config.toml
num_hidden_layers = 20
hidden_size = 160
num_attention_heads = 5
num_key_value_heads = 5
head_dim = 32
intermediate_size = 640
vocab_size = 4096
hidden_act = "tanh_gelu"
norm = "layernorm"
norm_place = "pre"
norm_eps = 1e-05
positions = "learned"
qk_norm = false
attn_scale = 0.177
bias = "none"
tie_word_embeddings = true
parallel_block = false
init = "normal"
init_std_qkv = 0.0586
init_std_o = 0.00926
init_std_up = 0.0586
init_std_down = 0.00463
optimizer = "adamw"
learning_rate = 0.00225
lr_mult_qkv = 0.5
lr_mult_o = 1.66
beta1 = 0.95
beta2 = 0.98
lr_head = 0.00609
max_grad_norm = 2.0
warmup_steps = 382
schedule = "wsd"
decay_fraction = 1.0
decay_shape = "linear"
final_lr_fraction = 0.05
batch_tokens = 16384
max_seq_len = 256
doc_mask = false
train_tokens = 115900000
max_steps = 7074
dataset = "wikipedia_en"
Each number is 500 + 25 x the weight over its row's rms, rounded and kept within 0 to 999. Layers, rows and columns count from 0. Numbers have three digits each. The size before them is the row's rms in percent of the matrix's.

# layer 4 MLP up, 640x160, rms 0.0952, rows 595-639, columns 0-39
111:503484484502470492498463511474509499520522492503514504480464456524529496473491512500516471489484499503522510509474491479
087:498485465488495486525479531478463472503483476506479503549515511541538489513471475534509498489504495480488459495469509505
120:538488504475512481516513522480533493504533550492542503487477512568555510487481452505531522445494460509494471501504525483
107:483464511475505459501476513545494477487449487491515481508477534502504542511491512455573492527451510496499499465532486491
105:500444498494520500501446510480507466478486500517506460512509502506528531507511487495535491477454503456526498480521501481
085:497508456513494436511474552499496449521479481540525496555467515497522487522493485519504534479480505472469471485466487503
119:546463498470507499490474521511537517491493544485518457538464507518513533522490487538493542473483481477562492493514488482
093:501427530500508478483483515490505505472475506513477476541504452506530499497533500521537501525499470468484496528507505507
097:498455538483539507495459494507523516482499490509518439499494506508548502500478480491507522487452493441517458499511547461
115:553455504513538511491503481464480519509516543455532471499539488510503463486492521524550491501511494510535518533469486484
105:490455524495571507510485543510531471483503536495502456520466519519531527522505466471484529499488476456490492480494506482
067:529477493474507522479477513479529507482503521496512467551497488493541542509506478495505516453488498472478494494515509449
112:527485500494509462480474540441500476495497534489545492497521493519513491476528496459558513472499508492537522480546500474
098:551468517487530483490481513491507485491499512501507483508451533501501526492561480494489526497475490461516469471523517473
078:494453498458507514476464513475506487464479492484524475522511487520520515487509507450467554507478511491461470501507526460
108:565455521480541476505482535512534492452500519504509465506459500540558501476533472475517524524495483474510477497490518488
101:531479501488549510522507500480521450480505523440557499519507498510507477514477525483525496483461470474527529510475469510
109:506494519491544481502482515484565515458522477522531505541485502520506530473497496522534536504483467493501479513550500481
075:537458495457492494494445514500513525488482491465503475532460487513510513513446471483530536518461515473461470478498536461
121:480501493489527473503479523525531492489542476480516483535448571539533498466465491474484514471495470491468461486487523493
112:506483518487545456511459529472534487494523501463528487524498505528545531476471527478531538471496472477505483524501496486
076:525471492482530508475450547448536500442471474502507470534516487540541532500490500458506514480477526470485472473505537465
098:501480492470528471514495544495572481499515508512519460497523494477512543476524468477533525503484441496507428474480488482
112:548479511485511494520488511457465451481514541475520479482523501489520538531507489514495503473461536496551515505505546501
109:477486475512517488512509530476493440486493496515489468494487481532539474534479480457484503523503526480480484479466509470
105:512486468517511498502507515430513472496544509465500473479506453515562522531492470514516497484490542485519516470523491477
103:528481478515502517514491521466507494506456500498569481520550492503509540492533502515472536508464484475520492490492497494
089:481485508462517461478504520471475503461457503529485488468460505506488537496530528464535467544500505478497452503454479475
098:484453522525473456501444546517470491438472479530517501496522537518510513487537507469517505532487534500450479477491465455
111:490463508458527496484504468497485481523527492491493482511504530545538476521495504521490499489503539489513485549479540503
088:519490483486483474517473551483494486508539497497503507491467450490518504502517461553500484482470537479505466511488516523
085:488473528484540481487496512509526502485505489489495506562457502530548513510501467458473525511482484494503472499519542476
101:499498497499528471514493501500486507456491482499498486519489510520490508550478499489547459527500527456485460477530502470
107:491443504490529486517434542459536502538503495522583495485473483506529518516561461498477545496468487484507501517498505496
089:499447528482531522499457501485503453496511518469521478515464479542515501508489464479483527461493513479489462477493534472
073:507491563537484527414499485503496514470477511484472469492509521504475462512467498477471479497521500481483506518497526444
112:533495500466508459493481506538493482480511517541519467482463493526527488485507468453531528481496497466493469507504537488
067:507487542463512519509470496463514508494495504494504460544475518509536531504472500495498518480480506493480454497536527480
102:507491518433505499490509509446529491500476555485543466531507518513529497511523466470499498513506465460493478487500509484
105:490478494460524486452435527501524510485511535492497487547506483529534539542492491497540516473454498446481503487484506482
084:496492541507570528501512503516514502464481489489501467521511494507528517493513499518483493488505502485499450472510467483
112:509453536495515492478462505496507487512479484527504466480443523526517508503545491412480492530481494486512462475497534466
104:473472512499491488473487537457505495477477510461480502571519478527506480511500526504545485512489554470473471476492478468
112:528451542531545518511497488453503469500501479477528501503457516518533497509464508457518546475480481507531515485535482453
085:518454513511514517518507516508457501489484506494494504487485513510520530489514487495497515511505528483511495503521511500
# layer 4 MLP down (transposed), 640x160, rms 0.0674, rows 595-639, columns 0-39
115:474511529476497487500489520506459485525503486473507493515482486486507471505532508527507495504506488534447495488475549513
091:487512505534467563511459485472507492506485496511495502511462489512519477525469493498525480494500494490513471533511557507
120:492476478473483480541525501516508472513491519452474519495537492542561500489518542523484499504511504552503498530500479547
116:503461506514495523548465484510482518498484423500498497477547519537490496527455539519537503529480515541495518498546517471
099:509469524448517530520492502494481503484477534519524495526491501465502495520478515481501537509510499479482506438476538502
096:506501518542496534474504467528486496507496500511483490491509487524543472487505514482469488508533501529511521544518542517
101:471481499508533518481492517493494487482506491478515480527506504488496534543467433523506514514492471501474499495526523516
094:482531461465520498485503499500534475526507472466494524487541501530508503480496514521483522522534484491522532450497508502
078:512468491490484511493494503548465470515479497516517497502482539488534537515446505462527528529430471499521486499530513472
127:512490480477488491508477528508499531494483518524489502481506514506495494445487511500501424487495501562484490468514484471
082:487489496459551514474470506509484514494518472512507457500472478459503515539489483509517512506485458525519485479468493468
089:511444526476508529467449512489503486476520509518538463543490501553535514511499469492476516479468496431480509472509558452
114:480541536522485461531462508462483489475482551523515525463509493448524462490494525489490523516502482510535500488526528513
105:492469489474490520495468516506458468462489510492531473574488517521525513496498507490483513491474494459503478470522541464
089:508429498465501519460435527503505504481490522509541453546508498520541534490507453482486529487430523466496510475495516466
099:536507515534502502549502534449487486493518488518509530507494495481488540526484476501495478500491532520506524500498503536
097:521472464492495495477464486496511507467492510532492523474471480531492489485523479447523502466490514498524481513512535491
116:516503508513502459505558506481475486503490514437518482488507504458528517530505517498512510507521505533536503483493520556
093:508429537474501527460456499468503500481505525514544459517495496551502476534513480516469524467469534447505495484516540460
119:530491488489508519485505504502471509504480471462512532527498502483494490480478571528516498477509490521510490505518534483
085:494483480523519496528511525470456492519472496475522443511495519522500493534477507502482509536516497523519493508526556543
085:522428525462526531481476525480511481463536502529509461528522506514551508496522437508513513513456505469508481508493546455
104:512513495495461469504497473504496479467465501507540519514495498456492523484552477491519542522511524502494487500484518506
110:487501484485487525503521455508512490483511481480459490472472508473479519487498543514468522495510534549521458509486542497
105:500478497515450546540494553476515498515495532521485493541526517527518493505474499510480535441484473520521533502445499493
110:481540529478477507508479514530506464475459505520454553472526508504468474490486480493503526500495462522519508492496485485
103:538483513518477476501513472476485472523500580503418475498525458496517510509466505477477506559523487508482516492461473521
079:489472495499477517509526514514474521433456516448511510479502490522446455490452457468507488490551468479460495499539540508
093:520542447517489530487529493520453491532523455451488537472524504465513520515461496544523489537478543510485471510525512556
120:533534474526478510482487491473467526489468488513504524519460475455462478501490520484542513501520475492467486497495469487
091:533490488508500520520497493504529477532517523471496553494495537472510472522492469544557553511483509455460484508509493561
096:505475513458467524474455520503505456504468510475514437542525488546526486486505478454497517471466493439486485468496511459
098:484541483494474492516499507522506497549469467490497514484490497512490503526481512483481463528529504496511507526478500499
101:504472481482495502529475566502486510473506480494509481494525517492499480491513492494490536458538516518492475488510481563
099:502456528449499498516470498493506471502540509484531483544507475537527501508472452509498521505490504494549483472475469514
115:499518487481534496459502465473537516481481492521552503519484507519544515489578514545520472516507489475488513489507482474
092:493476536534491523505523498483468506516504515498502507486533511520515528497450452500464521497472564517500525543522500509
090:515435510485517510484431518464502501479510521519545473514485506550529508500474488495491522487485519446484494487504541435
084:524484490530510502527491577497459496497520517479503465521497472498528501495457525483495486500511510535495496440507502481
093:487518463515539485495479472506539512512523508447501503467481482468479504522525463486561484464450513495488504513499502502
092:472460510447505493493497511504526511495513491513522539474471461489499549520494467493476511490524510501504513510507456482
082:495433491464459513509473461458566475487487527520520501513483519548543511514519489499499519520475480475499457503482502455
112:502516499507516498492463484466524536521517442530493498464550466503465511510529506568478475518491512487491487517491510489
107:492495521501471494512490460435506503463472498497499487498478534524474502486490475488540506492475509479523502517497465500
075:510522568483496465508540463499496496524487507502531492486484500486462496478528447512495474507508508486476499492518499506